Each number is 128 + 24 x the weight over its row's rms, rounded and kept within 0 to 255. Layers, rows and columns count from 0. Numbers have three digits each. The size before them is the row's rms in percent of the matrix's.

# down: layer 2 MLP down (transposed), 1792x448, rms 0.0471, rows 450-549, columns 192-255
# up: layer 2 MLP up, 1792x448, rms 0.0522, rows 451-550, columns 192-255
down450 098:125137132159129129124160125125090138109148143146126163145136169095149119103108136141090125110143135135151170101137129132133184107106127139116161096132092139184163111136137158106130132137132070
up451 098:049083145132152103100129121113114169167142157157143127113098140098134142149125115189146109135099083162111104154115125091117139091152133109154129082160147139113115142102100110154099132175111137
down451 103:122128166133119147121139128117117157116116156125124165142127132152160081095129190137134152148116096101121116076138137090132154111104124127122116121115123149101180091163097131161097127137143098
up452 087:104116138102103138149150108110108158121119191146113121157137148166170108164076157133167140119153106088098137120133142165119139137097111109102141142107126114133110123131144110156181134192130135
down452 092:140110119141110155087111135147131147098107148149192138138122179086137169077146090131178161127147133097101112121167141140131117124153125120143117104129118142215107146122104107133164110157135072
up453 058:103130064119188131059102103117121155151139144093067145097131119102152096126154092197125102140133080140110114147121131143105122129126096154131177142115169111136132104179140139106120106148133112
down453 079:142129119118129138110138091135126141130082148089133136110089144125119111108146139158152122144156127165114133132109121122120110160123106141117153112129134142103137143169104100135170142119122147
up454 096:095129127107123169113152077132120120151119139086140107112106088107134130109090106147163123120087138101151150107107141109131117183122119107082093156115140065136162142128123119114148113179116126
down454 100:138150156123151147173164117116125121115112108120134132123112092117128147122138144121161112188102108137093137115089125115164118143148126137146126149109149113223141138111119108131132129174123151
up455 106:159148131133118114135099107126116137130095122092119103125134091136123136141138128134158131144144117132135133133154134180123123132147090132105090135152121106157096167118154097141121115068091129
down455 107:123150154123104127126097119145084110158112128125089132131159151110134104133130154123135139134109127156150149087128113144154101131137127113127106151132102155143130134080154142115161173163145100
up456 092:077156098131094184090136167108109145141113117147121122098141148132131100149077102120113096164133141118134114146138125116114126150123107085151154124136122111115094126136129123112149131119116124
down456 095:130108072124146114096140129105122141137134099143186173137102132126151096140088116113146098115110156117122150106127126126169146088168115105158078089107142125170154126142134150107164098098083096
up457 099:148085098129170097092136109138152089132155144111149141126111155136151141168170134112137108104147120127121096131108146183109147086105136139084109110155121131124110119124155121133157117124083118
down457 103:121121108135169145117108134137122120113101164131176146176143208131116091131124135105124116126101149146140138151161133133106119118165136165101122124118088169118130094116136165179140175120160086
up458 088:155158137121175140128125134142139119113074109118150079140090142141131113164060148142114075131138121119135146148127116140106107104096097146142135156132109153126112128162162173172142118149095127
down458 101:163118105135115136107192111130138148151131125104117166176120106124116142123115132172099161127100122102104169059140132107122142132114118116142141189082145177183109127120141131092144115115112106
up459 100:129139138107107119115151118122099109136143110124156105161143185102124117121101106140077129143181119089138115092117144112107122149089112148064128168140140137120101149143131183107112129139128105
down459 099:144161132121103145140174150128144170132186123082122145177130168155093148113135136088139108123159163091117105148136151138120081130103100164092146103123152157129131085121120139127100107133114112
up460 105:134090105143120120125140131110145089119123145141144121116130122078109089096099119146127180135145158131158062125115129126120092122122132137129117073142151151128123124161122105101169127134143131
down460 103:092131116145093145118096141153118126129097113127117178137150120140171125091147116112121143108112095106099156168170137143121148167106138106125174096095139148120129146083145110138153155082105153
up461 114:114149137114113133165125079096092097090136081114118136157183133135125128111093098148121140122135151192132123149135181112108152141164127098118183115115106112086141170179159159102133095118117119
down461 109:113117116142083106105119091164103138128157150092149103096173116127107115101111155130087095119116147113132145070108094127122104137107132115138138103115160145096143160127122103110082134165156103
up462 104:154141122129111150111122117143096125173139104112101123074139133120135158114126105142139111136112117130117112109100115084129168148112116182057135110078138149147127147116138107146142107104126142
down462 102:147123138132114134136157144103172145142184137110120161088140115149136139136134102121127157129138118096117115110114151104205119111141118150165143115085109160225157109098156116111137117136140130
up463 110:125132114097113141162138134132154124158161143118128061095098105132185147097133124137150108148101132121143082103132106145113162142150139113131110164122095126113156106124088138099127127130105149
down463 108:077100113112128118107107116140130093129110111115141144128122150130123165135100104144120148127129154068113137121162166135122132138126172154117110094138150141169153148144151098135087186126133127
up464 110:146108130183121116113126148121140113093142146151133144114122115134107150147124162148142137141176130129135128124107196129124113156112130140147131119132125097098149137123123115127135146130102115
down464 109:141106101115121082148127126159150110131165125152146150092091084136123143113109114104139112163130134079119132128114089175152150130136095099156134097100176135140162115110136098122146112133102122
up465 087:090138108105137134103128105172101113106121123121116151142134172136109145107103147153159130155109122136104128127135127102119123102100099103118137151112142128127135117189095160137133124153138145
down465 086:158100163137110109143135123137161101147128128114141143112137138098140124138163104131093137177141151116140143143168107104103158113141151117138142071130112118116159159167136132146163108104142186
up466 098:117119113111153146172138122112161109101134147166105099136175120113097125143095081130131152115149093109109120163158125162103114111130108110136160161124138118156090128149132130081135126103149117
down466 107:127160104144126121144117159110142107091167140125163114124130127136120122155103122080157114128133120165135122138119136113124127142114114138173104110173154140128167113112112135132101166101114133
up467 093:104129072130150158138144098125080146160117156146159105140149129117158095111119122115104130112150139103134153124153102112103111154140106077126102127114113108135096138104118166133156141136124142
down467 098:121131128163110128136142116081120173109148101145133135154111129142122140107155162129143124154167114102106117144169163130139161137130120118145117100122098097178113121088112130116156107127133156
up468 100:094133129133136141152150101130107112099148099137149125150109118104111145136138143142168069141154131154134153131093147108113141159125110136067144142118112074128092129080117144115128119150073172
down468 098:131103131163091127141156097092108134113138097179120161122111130131141137125151132109152135119124117126136133139106144127144125122108119133137161135123097103140112097109131097120117121136103127
up469 018:129121090145148176178131142127094129124188147124125107114112097129163129162108119147132128167134095144133095133146134120068159149125138132104129085094141135115155148141145144148122107147131149
down469 019:105159108120117169156115124154098098127100123114115141122140121160157132114092105122114126123068116126162194127119145112107105136147129108084108168113093088117133121151166146118103166109093123
up470 104:148080128134174147131150133135148125165093140107125105147099102121140115139167136137117108171148129117116140137164133153099124138120145206105155128135100119113114136128143116142131148140094132
down470 105:093097118095098085076119153105080127115145106164140097145111138113134128115158109107133145091134137092086108129121117146097096142146088135122099115098115152169105128156084124158152152118080113
up471 098:104145122123118128148147099131068092125116170093107116104100160139143107157131094160100120142124113103172117123091136137129146111163125132127117135099216156155128189168111147120131141120098106
down471 097:124146172138130133152183125133170089121111156139127166147131099117117108165150107099139142108104111107111117160114150143118126087146104116190117149143148163163095144122128128069130115118115154
up472 103:104097123142120134154113176114105144124104098098102096129068123137141096128143108120133140176150120154192115110146115150128137187118120130141148175149120124098121161180143137111131159103130074
down472 105:110138142131130153134127121138094143118147125121185138109183158117114114126112088099130125133119129101155113130187093145114117111118153125120088162146098126226172103093141132124089116169154133
up473 104:177143093118093150105125149102095113124150119150095121135140119120122112111113152166111139155117116134180126145111121145119122134144175123133141160148093123090108137195148126113069136114115150
down473 107:127125102165102095129167134160128097109114104140107143132087133093139120135137106156130123134091130109165101083102107101104102073147107133104130136142128115080117144147186119148074112083130141
up474 098:058161122159092115144078124099146134102107133112129091079107133127127105106104136153120132136143127140158157105110094135116139114138121137106178107103139129132129163145118121164145140141098145
down474 097:152119109096105113112164087134118095131138128132104189148133153147117158125154055115130085106110137114112119143114182115103168126094118147146147121140138097165112146154125196118115138122128138
up475 105:096103119098141118126131157167127125113125101128129117102116145124099159116143148130098142119181161182159136146138149076115099119152136154096103129140186126132090175104138121173143126192115119
down475 099:090108181098095118145111147146147170152125090131098150157119113176178109119121155157114156122091150136097158112103135147118108140139108122133154092087088164124126110129136129124131114142119128
up476 102:197142093178113124140137085121130111099128144163132133132084128121087152110155134143107121138117131102132141137088142151096133159151165143138078195135117087117143138114156096149126172123148113
down476 105:122106120132091162122185094132143133147135150050132132150136108105107121128149141145123102180131103167117138110080105101128098156112154154174126133152122127095095130129116152141128135143161130
up477 131:137112087161151136150082161118148165147161129140142119150076109156144125137099118133125121121112143143128108148136157166126135126149115137151146096180112112148093132121171118124114101091142095
down477 123:116156121127150140150108138113153139141100111093125082129098171122092115165155130100107125135127105156095095142175128118126163166119084093118132136131140154116156106117131158123151161135137182
up478 096:111127110141135123143095159139112112076133121156139093132090146155132160148117102136136123164132134114130132125103151158065153115159186156117057102143117158066065138138179090104166129107079154
down478 098:142127121106124159129141123131144127142114139172108177145144116156114184110124111113105100142160124115117102137115141104172146145108155117162114117152153103101144160144099141108158136149125140
up479 095:098177123149147168132125086138132091096170179095144111157149138115100096153142126140100076120136151140165153109104160100099132140126122084093140121103132081124156101120145129130135143132097100
down479 100:115148169140110127137118143116146105149143122097114150130125115119105141126174152144130142142109170100137115118106139154172134138162128129169130127125058122255166162135138163134103156119122101
up480 116:145146117144131155138142130128125111121146152114100140114131162083119105114092116138143136130090127128187132116078095136126138104128100168111140145136124098123183118133119117136145144140122140
down480 113:101097139104121130155135120115134135161131121095117085138093127130138117122108139062115144144135164119135173104095089123117095067137172107153137148111097139110119170156161138067121086118136137
up481 111:147135085109097132152149132108151111102103151145133129074098072133115137106116134154115144116120131094168146134118142135119115119102139143098123163143135132098087163132106128096118152144101119
down481 107:137101147100130139117125119083146111136146128139103095135089129184169141139097136135153146161154070174129110142142164108141135138146127132116146161136108116103142113114132129178149211089121127
up482 090:128087143125109123142076077153122098148077116088162130170161103098110107123150091142113084170144143079153146128156113120116077178096097126139135116108130107132096123131114169135153150141104104
down482 089:099090105145167097159088130153105111110157138136153133105118190104168151126094136106166131098133143134138142118130131100124130095146152124118137145129098135135134135132127097133130097129119145
up483 111:097106109188089151166108103183067116104172130111112145128150095124163129149107086136159120135138149142126130078176125123121149165120156101129126112123122126147169119103104144117114128117130137
down483 102:128077128138131155093150148110101174148145097131139101163103135144130095157168104128109141124120116143140117127156113116157113139116154114120123198131104111148124142091159133141139091122148161
up484 112:162156117153118144136120132095127088148143148128102122101147138170131082152123137135125124146170150178105118140127165152119160160122124146148124153117162150114095107182155136153129128116106102
down484 106:178141152113133161131160140167122142117125060143151103144137166135125140135102124167081112115072134096165123131128087090094133151131097131162131116113131101152147074173112128106155164131144143
up485 104:127150147121145122156119162156132104178106118133161110177100173123117125142129091123143149169143111138119116160136126118092107124109081143140107149123117108147123130133121161130165128098088120
down485 102:130139142112122141147154165132140155164116096129177136177143131123105122159163090097150163107119127122137122131154111103124126097132089120165099121166110123186118118128121156080144106128139081
up486 111:114097152103150111100098126141136128135176123141115078118106130134145110136111134136112146175102107111155167127147145105097123171138122127086168128132134140138164154114157157143093082131115152
down486 108:129108125148123117102122136144128166150141127107129127174116051129107138195170107091163157095157132116143088116149139186078146134121143106134134153180077165099128130149128154118139159120153097
up487 110:173126107125163101174172096089136126104167115114170118119120152127103121140127104154109079120102097139129165119115127137119113121137109149138135169165130104137142136174158133097140092149137137
down487 110:107089090091130138111149128171130131119125127143160143110096128112170179166127085114153103112147134115103113096166128116102165124119161066150121123080094139152166170110145146154113133171130136
up488 113:126117094141144138194086107150112126095126116151144133172115156168112078158052128150173085132137095106107111126111121127112106104188095131055114131091119086102116087150112109160125081116157164
down488 111:144091134110138114128122152158112108113115104131173114152104125120151154168098142168136153140097120146108116133126126114065126071101120129141109144114131121081100089154133125101091132150094142
up489 031:118129132149133145141139144126122120103097138097131108141115106120147105113120133153154126165136107157130133140121134130090157143122131112108150146098160117129127148132140124143152134134133136
down489 028:114128128109146114110123133185128102129115116121136135092147108136105130143119136080129117123144162079093162101130129094168128129121141135132145146114122103103127169114136148072152152147132098
up490 106:128168131133099111140123117157168152113130149109134122108166103125143102125138158130071162125122108133170096152095122145131143082132118156155121168110170112121115166114123148182113105136122134
down490 108:115134095140126112109139086122123165113101147146185122150128101130138142123116131096129097151140146089136115125146138096133163141115118093119133095141126144156086089106148126131118152121144142
up491 084:127143124146104163109135097137128144116110148082124136115125134158150084163112125205129105162131054142150145139168148111129128149149128110119125152158153144122142168131083112119116155127145183
down491 095:121132137159139153045121095143115142137112123086189144138142099076095111107125108173129144162116098122141163161136112087142149181129154109103092098182097124072142140138122160126100140137133138
up492 098:136157124153164134120140157103127123158149121169127094107125126158126060159123153140138104175095097168103098173098147097140136081102102143159128150132129153150071144146124175163105101091124137
down492 102:150124173109129121145149109093105089156093161134131134078099189097115116151140141138089113110135092108117150152130133133152113121161141166138097124139107084106165148137144096120149117129086049
up493 101:117118130140135137129133096169104111122130106119151143137127134121155134117120093133156133106095160146107138109111172135133092132126169100094127175127082117153142145092098139105169123112125088
down493 104:087107121146149117152143151110147116135145148087134136130153105108158135109123145129146099117103120152130125115118058132116157166084172113125148141155145140185094134112107138114175106100120117
up494 101:118134112137137162117117116127087155131145150154124138156142110130134136110061168128126127115152112126114137159100096134093102131125140121134129098128097134152128130141156093165130106112143089
down494 103:126117136124098102070146153147121131093117132145069158133149124139125116132105133125127129149121141110148100154132152092096123085179141162163129066107178107085096117149138127128142106146111153
up495 103:162095129157138138149127136117097083139102126143101126106130114165158115123101135155086130167132108149154153126132121128110118124154143118119136109106148109105155117167158085168163101144121127
down495 101:122111145117150164125152148128123139127134140153113173120125095119148078163101125125081139128149136143137155120141127144121065119174121125119142100114134126164164141153152125159124120135101138
up496 093:145104106117130142114081121158146080097106138092154116131142118074113108096101099130106120137144119134170104144156139117115168090068124087127135146124128110123141180100143146126152124133144149
down496 098:138144138098133184109137167130122078112093114116123110166142161179164153099136123114110148125148141106118095129179153128141142120125141151137158140104113153155139105128164129096167163119120091
up497 084:116118084140098119101132125124136131142121161116093122097135108124152073166090124124112079150115140130170096139191158108108115159127113124130141141167134145088132144126120161109133137116143098
down497 092:125103111054126143122144126115124138084097100115074155098116185117140145133145132143128115169170105092119116138176125103122120075140145148115110140128148146046139104161159088117140146113140155
up498 094:103116138154144145143101094204127110121155138148133113145148138161128148116151132165127132121149114153160090100150135122124158185118129106118163102118112134177135116088138177120127148107133138
down498 103:116155140122156085109104150128146136093166101126138130125115131105155123139143106104149133136143133129130123139115128151117125111102145148123139084140133121094126096096123129121156143116149144
up499 109:188117121108159115077140153114134118114174111152106132143130165110115080096138153176146091167142129150141115097138136115094133105171108128149145088131096153136145124137131086146139130130096080
down499 111:080137127118141152111094143152126134155126114117114152126124159132148109109125100116166110127127099107149153105104138111123119166132103108137126131068117122190134154115145122128134144118120141
up500 102:141132119185131131097075160129121157134123163107135131142113129139122127138140141129093129164099123114127083131136107167106106135136121166052101115145119133158174158145124121122080074132144135
down500 100:148154172149094125085106129137106137153090111134101139116135108137115108110150103093068120115113143111139153168152142167146115147160123128126151148116126096150155115137116138124080086096115161
up501 112:085105121152093191113107113143091143148128114120115125156122114127112128110145139140182089171138133131105105105140114095106149196122155122091093087149110149143152118152110139123127121140146122
down501 107:097127147100138116090133109158105118124179119121158126137151130138140119127142114125152094132119130093137139116150128147143169117118132111134130122116134117239158075126141106150092123124171137
up502 116:162102091139175128145104187124148108111127129125113116130129141166129074109069132188121170148175131105145101148170144129117124100106142118136120127122106119118138147141119125146112163102111136
down502 112:129160092153137140132103115104092119090066121142130186114135174114140139135099099107115095117140128082137122099133136122130140123103158098147159149150100140156108146142123107096118150120157158
up503 104:091152098154134151076132122108147149133129131128132126113098181139119124117161144136132151132080085077124132138124165098111138137106130132145145099141110135166115156102147130109123155153128148
down503 102:092106137116107123137112134106142128135089139089090130123138154134139127168174169134184138083117121114119162143142089116138138144122128175126130161120127167155129112101116092158127113112145122
up504 109:150146117097157113140142130127099116103115124117118129110082136106135148121134130131121161125093156150136131112065130091118124182116166137120150124106130103152154127131115138162130097157135138
down504 107:126136130125153157121139156133102102138106101155125091118166106128160114125139119144120147179107164119135083166138118159108128167080156104125152090114128108099124139155140116143122157111073104
up505 120:143147150140124142142126124133165150167165129100120078157107076127156126111123096122070124172099106089127122141143118106127125154102102124143148113126153081136130157159146123119158136112096145
down505 113:080152143125142102133103138145142122131120071126157110123137119121104124111130091120096136158138137142138105120125108145121138093116111183063146138168149112117126128078100144133094111146109135
up506 086:148156132139101121185119158088132089109124163127098095109110143159126108136106137144134111163135126121089150108139163092125129079137141163148131120125119123125119122114152167145097128144135132
down506 097:141068114181117119129101095131132118147136167097123098145154132137065159097151145137158141187145143125138082156157118118126170156095120141155140123097104157119120117169120109147141099114120113
up507 115:161136113194108183096110116110093104149095127158141129142093165101093130135105119133142126161140114151117107138106133102100110172159150155114135111145118082144124107163090101132139162116089137
down507 110:151131134139154109105173144103132159111121143133150134133102149152148099121109146146152136132104130117156128119101151084112156120121141124124137183100144080100129156106155144105096130166112116
up508 088:115137121134115133111176096130133135123149114130116126122110152132122106119114152141152165173126127138103113144106169102120153119095133143134164117122105162159130169174168117118152106110136171
down508 093:104154157157120100128141193144141152130140113095177158121149141124110099151117146073151120126125106109131114131090173144167156141109144113171081097145103134113124078096139115136128115124127110
up509 097:124128125143165119102110128159141138125104076119134133135096142132149143118098153139122119118084108140119120137102146155118154116129141133172163135089122106088148151126147098126140139117155154
down509 099:104103145144095145168111115124133118132162154101121139150111150165166127122179129132127136123144146126116117116166151106138125090174147113128133125152112159143093132111132138126154140170145140
up510 104:145127143133118102145159113090126139127148110163121131151140150122149124119183095173128175130118126160110145168110201107121146155135150148133148112136092128110119110158100130170134126109082157
down510 102:118173151152153119108109107131130112166170139111123163126128103122127124114151128154119114143180173166139096130124096151100153179118154141103187118117111119133133129096130165141094094140105097
up511 106:158088112118102154158101115182131118119132158103112117157129148144159117154106159144136101135147144146118161101120146101122155095143105139115085157126136119136079154100090164128162130159141133
down511 102:167083161118112115149161134130152087159128131094122122138105131113106142155100142163175164114170155157145124122155145134170116154154070128130113103143082175096130114091139138101145212104124165
up512 103:158123116100118111139122130141134106167114093116164133174144138194118116137178101184124124117100142160139099104115182124118171189154115157148136162121106111130114112134098096123091101165086142
down512 105:118076125105130109154141134134144084155139104114087130137175129146109141137153104134109094114133072141101107120152112075123112112138168144096113145156121121164067158106097117114126132126140085
up513 092:151145141146194149090090139137156171163160143106131130150133143137143118142153095133150100124178128109142131106117136166124125089131123124125133128130107108112132129136082159110186170090108081
down513 095:141178139115148140122104151149109126167104139080134161132081151096126116142141124139159174155095139136129187093119123132109105116112137145148150122117140137132177115129133121165140122119103167
up514 101:082134077113121151148155091113108118132136131125088137127088133117107093114096128154144114122132112151145089107159104131109130119098107120116153116124142155130139142163165151108149150117107131
down514 101:085095173147103094111147125123105151119119109146114096117091138139125151111101128150156121109118143118164104092128121129135144101142121125119080163122125119082136118124087142142147128155149122
up515 021:147159085142128166136108119127077116109105129125131089105123120117150089149116129140109061169124114131123126146113172161077156097102157112097125144112153137125126142156141158152113110166138124
down515 021:115160151131124127151155129144155146137151101146189178116122120127110155154111093126123151147128136094097143093128133105170115110103134146119131146174137146111113160080145099138104122098136142
up516 090:141092126103153160125126144133142147161128143100142106152130125113153126113131137131132168121134148146159155098176154146123124140149132125126111119134084122184106138114114119145163134149122101
down516 089:112180137155109115137115152115185140110102091123118165102138118124090097113103135107108128150116119099142089158073119138139115100084110095115139136107141150183149103147138142115132121122117150
up517 094:091133122094181129172155111149111147161134134122120113146091131156126122126097164137137121147120147141150160139107125138125074144101119162094146151113126129163154142125149099173129074114128123
down517 098:114159111104127146116105124137166121138160112186151122122118164124165141155120143131132150113152173159091159149191179122128106143164122146128141132136092135159141138093148107116135125119128102
up518 105:175099119099138129131133109146119129084145148137158128094132099170095112146153128158172115124115117113119144120154161161107122119126152185119137157111109149116136178130114129094178128154134124
down518 107:158101169075128101157093123136124109101099100170176129116106146165152137095138088146126101168196113130116107121109159150122136093157133059118160129104144151136179112106137128160111152159084121
up519 098:120136120140112127134116104135163173141126120124148132143082108129141092104143088140096146121154073123124123168095095119095149086067093122089128120141109087112086169141127136100145105121108152
down519 102:133135121153126093129131110117147111107097147109136110094126136153154141143156117088109155133120115164139132134142109101137103101127118152121158101115117124163115122109135127111170113105147095
up520 100:111128105133145163073141081135055143170080145113144136152129133139139110115153161120145145135104126127150117135147117163122109151100125094086139071138113134104120129146143111100116127150127137
down520 098:137118133135133141144123115116172102117160139130143103138133122122134170141167139124123102103115132153181158133089175119149100149136110141117144128113135147100131172159112132167094120084116167
up521 098:121121124153127130108095123169107180127184114129152143143137166136164123155158075157104141112101148160142139175178140108119126162105112128089123146130104163136154095132142126142138116117129196
down521 100:128140167096157126135135137146133187102188091123171166151128130141145091154207130142090118168130133091135133130139147133142111128131090155171144108130117144136181137089141110099114115158118128
up522 118:151146112182134152149126119118150124174146110134112125157107117121128104084103134152101127136121130138155151135114156121115122128150117142153170141129137162116119152158152139146109173146082085
down522 112:114128128087160125090172107163123098125150129117098131083151119124122160162113142117080138121129157092161132104150125127147133115092141115095118151138112129140117146110167116087156137173140091
up523 095:118084116149124122123137161143103109134116141104115143098139091139188104117183144146160121109132100149127130147121142123127112102112091120128136114125130121134161102128101125155148113113140177
down523 096:134096200157102118164170133138153094123165126161148144109112162129082146137123121129105136106092127104151148131121172111153154144126112143125134132147136141148117079147177078096118134125130131
up524 105:095116123139123125141124132110158117141130151140106139092074139130139102145108112121146132136144162097124126094108181086121113147144151135103116099091175114146134130119117094121142135135093119
down524 104:147094151128140161097126152108160104140155158116138113110152112113175131174104151135182157086130111119161163162128101101124100108131090140147137117116136141097163164174110139126127159082109131
up525 020:106157095135123154095175136120110136149104146150117090120128118174147108106122110145157086154116103126132127119174116116095143167105141064096123133108137154112114108145125149139136102139151133
down525 023:129132144154104166163136116149124115162110093118134131135152130142142137167116093121132132114124159106141118098143155121096110088142154142114104105112120137161152131095127116087093132105155061
up526 110:142134131158103168137133118137115129115124145108091139165166131082141108107139133154115086125106053130154183120100118150102154104127108114135139141127142077146110137155126129119122131126091090
down526 110:134131139117135142068119163095146142075104098154172115142136106107123116141114141133135106170085094114154120080131125127160150092105164175114115092113117117061119155187125125154124127135142098
up527 116:115142120149157152140082088136096213145155132145098121141122114139086118121137131138142131170093157165148130125133172119139156173124127099118122144119108117103115127123134179125159108132157129
down527 114:186155112153125098123120152107146136157140111109152102146112132081089110095129155173171101075137128106128129159151133142139161097160100159113136135134107099134156146106130124105117127178150151
up528 114:117193146110151115152084146140117122135133130100142115082133105150160137129082058133113132122086127112111137125131118106093138132111115133139135133084132166141173111198129143130102129163114118
down528 107:171104151130146146154119130116102105144163115152154088157140126115157110109154148149129127146118158194131129140131086119177154165096126098166135157113148129127141111129100110071141113108131103
up529 107:148166129133119117134139158131133135100120136132122085137110065077123152162102130135097131123152135138142130129133096141105128130132126112111132137145138108153114137112131110122133156086085146
down529 108:179145154153101124113174173155172126147115129110092146174142137124138124143121089132123125146109163102162146100134111132131142117146139131126132129197142158062171170161124152164126127143097120
up530 110:106167136121106110189111112142109144167095112128098098112143142159130139106141102135130126158112105157100128122128117087102152198117085175125112133130102114114115127116130113119129141132087131
down530 104:166143147132104128147117154113149129134154113138205100162148142095111084094129111173136130147142112122139095154129149145095112117181149110150115124149163103092110124134114108137138125134121117
up531 108:154121122110171152155141098172116106107152156105085117123085136116133111120100083135106133128101103121132098116133099116098118148127139131125143092099113147141128129160104142176142098117077136
down531 104:146138158146133120170146134159139075160120148130103128149123138149158119120149094100105128122135097076109119077173138130155114097174139167162131127143140135226111136140144130162124145116134146
up532 118:145129093126137152155133119189101138120123142123092119120083103105166109112148139130096120116098115158128167156180164144130108081143144124154185117110107148120126139139133113143128181117084169
down532 111:127111120086108143116110118145119189146145158141164145124100105093126103119152152143120147099155133105133148120059088090101128132153149127138128147147107156107080133104135084143134112139166105
up533 103:111119115162123164147134122108087126137156136157113124151153154142104108154124120136156106100141131186126158108106184133128127116145119127139093125096109152106139153155142119139120129103078092
down533 103:115129126128139138094165132094141171163108113138094144154145165104121127119110143121113122102122135083120173108172110100118146124162136117136097130131110134115120156143163112083110163114107089
up534 102:094126079117115185135108121095087107120125117130121093107144150141127110106119107135148096123121144131097143131123109151141132118096135114135118112127107143143130088128130128111131134169121101
down534 102:155133128124116182110135150110117130134116107097157133145094118137159120099122105115149097099087152134110108124112100165120162083142187124120124112144132106215149086119109136115120139101089147
up535 023:170142091144107171130152118145132109086113123110113093137136120139143086093093092120135101154148131144148145136121156131095134126082159097113147114107171166145136158156137148169086119133133149
down535 023:099167124124157103128146144157127097163121108117125142146140145154136148125115124135159156104126077131107129134143062121136104102157157135133094140131125101145157129140112115123154121177131130
up536 111:140126139146126095153128141136136107117106124156174134112101172158169148136139123142168120117096065119145121140160172109122125192075142116101135113123156134177134129106105141142111149133128122
down536 105:140152142101132118124110164138154114104151136155137129058143122143135116173143142185117138099096127155107158144068133176126131181144167133121162145151129103172136106105124110158116118148163134
up537 108:137156141132094109145162129136120141104102137140107102139109088132156142126112154121116104122080152127137136129131121129148139180129126153116136167160136137155151157122139151136132134122082115
down537 105:136127107132083159105150150106145114139158107157134110132122134119132119140090117133123117156090110126143126156130157088160136154103162111157095083172151176090118150150140114128081111117128098
up538 097:133133105143130149105149116169123129189081150131125110104124123145170148121187116113174138122059132103122157099127101156119106152130132090082082098105130091148110145184110087132082125160130124
down538 096:084120133151133152117161167157148145093126131147126103106128127132141107155147144094137113111145106116123145166170112064116140130189111137104146129125148130102053111136121134102093146090149119
up539 099:178087132120183131091122093128100107129178144114152104128089137115133153143159110137153124145156137168117128101077129111112130157171162124108138125102129108132101141164153111140129138126093118
down539 104:122086124083083129124117137149099127178133136104165112164129126110140110160112087087155129117132149127107166126127127105141087129111112133154140149119142095066138174162132128133129161114108110
up540 112:151120091138190114085159130119117132135119107134111122104151106121153122128116099121166126134151136123148137132148115110100143095133101135085144154123157118112111130124111148116142118110117151
down540 105:102154096096182175102172117111093124090097133161119137133134111140091168116174134141129132095147084113111144120132096155092141105159130147139151146099122112098144108135169139135122132178080142
up541 107:108122124110147133123122090142121140154122148102109123098108125126101131141150130145120089122127113159137115143104107131119132103110132127113108135159182130128144121114146142105098153156129177
down541 103:175128125150147143140148092122133138106139100121146145077077140157154144132109122170121152146132182149177129125091133077172120117135162127121152070157141145091195153087121158119133103117110164
up542 030:107136068125142154106142133161138140127112187137064114162143095142160058121125142161147149142130116148156129130131160135094155124144139140112155134132135164105156159173126148140113125141125159
down542 035:081148133128154098126073088114146129133129165127164159125118147141123105117130090117153117115156129128123126174137109178115116121112131165126089113128129108132111103104096128150068161108159100
up543 109:093120137168148146141131140126125145079157114152122121157130155167131111146124154151119141133142085161132121146116154154110126100117083130135150168123094118114124140159111122115107091103095111
down543 109:142107156107081090131128125106095143142108143079199125128128079106172096160116106103148128139092085124131141172130152140108125107130164107138130111106148092079127110139137137162088116118100099
up544 103:097135106159156120151111177128144119120128117133105139108129142150114148099091130134125138133140170144117128155126182094125130113124144104080109152129160114103158159123165120141099110147132108
down544 098:108124123150198133142126132148103110162120105109121113184115051134147146127116141112097098132132090124139148155107101117163082140168122114135125113122090118114141131172170132121135133091093148
up545 099:125146150113107167152136096100144143142077164133098084104119139096133103165094127144120112101139041103132126145137119184121121119123130102133123172139102151151098161146086111133133150111107144
down545 103:146138117138109120083133123129120145136110126048131164153122091099129101150163139145138121127111112148108076136165097120103099147139132122149147099175118165045197111110098142153104161114164156
up546 109:127143140145108144093102140127104110092105146126157118131129177179158129167152128150159129133152105140113110123087163094118132177138114101082102169119145136144119163142112138141163121144132164
down546 100:094106112140119145126132175139140108076101115085154158127114134170159128147152133114181167093142162139117114123121172076110110170154108137123130133174168080132102113114147115117147134101175113
up547 024:128112084163177192103156118158111137167138132113145086118128112121161124101116127188119123180108106154141122116158133105073130168121145121093141129067121135111132184133131142125115136154117127
down547 027:073127126127145143109102123159120110171165108152131167109150149150092161133123080137134107107130134138175123137129109083110169096095158136082100133136144145141147124142131144127140136120143094
up548 102:130133116132135137137174127093135113154114160136098122153144147126165142141137141132154097126133124132132099148165149152108074117075123129082136154131122093122149127130135145121131104101148169
down548 105:137120102159136141127109145147140124175151134112103101148124134078119124091143089127155132107154138154141160114113127121144138112101138148113141131081131110195161145099146174104115099146141147
up549 032:134135118138128134170124176174115105082174122123141103125113148113130142161113119155135131143135129164147136100129138134073155145080177136116157109119152168102117148174146151157123130137098161
down549 036:100111116111180129112127140078166154095148121152141125151136144116135117127102097094123118134138106088173111132150144107127151132119130127161106141179107124113145102161118150105129170145166135
up550 025:144105111152157169145139119131128111150110154080121101151144100095165113104121062172165113168124133125100120094137165124074096151082147121106124138127150136117154159125119138166100115138121128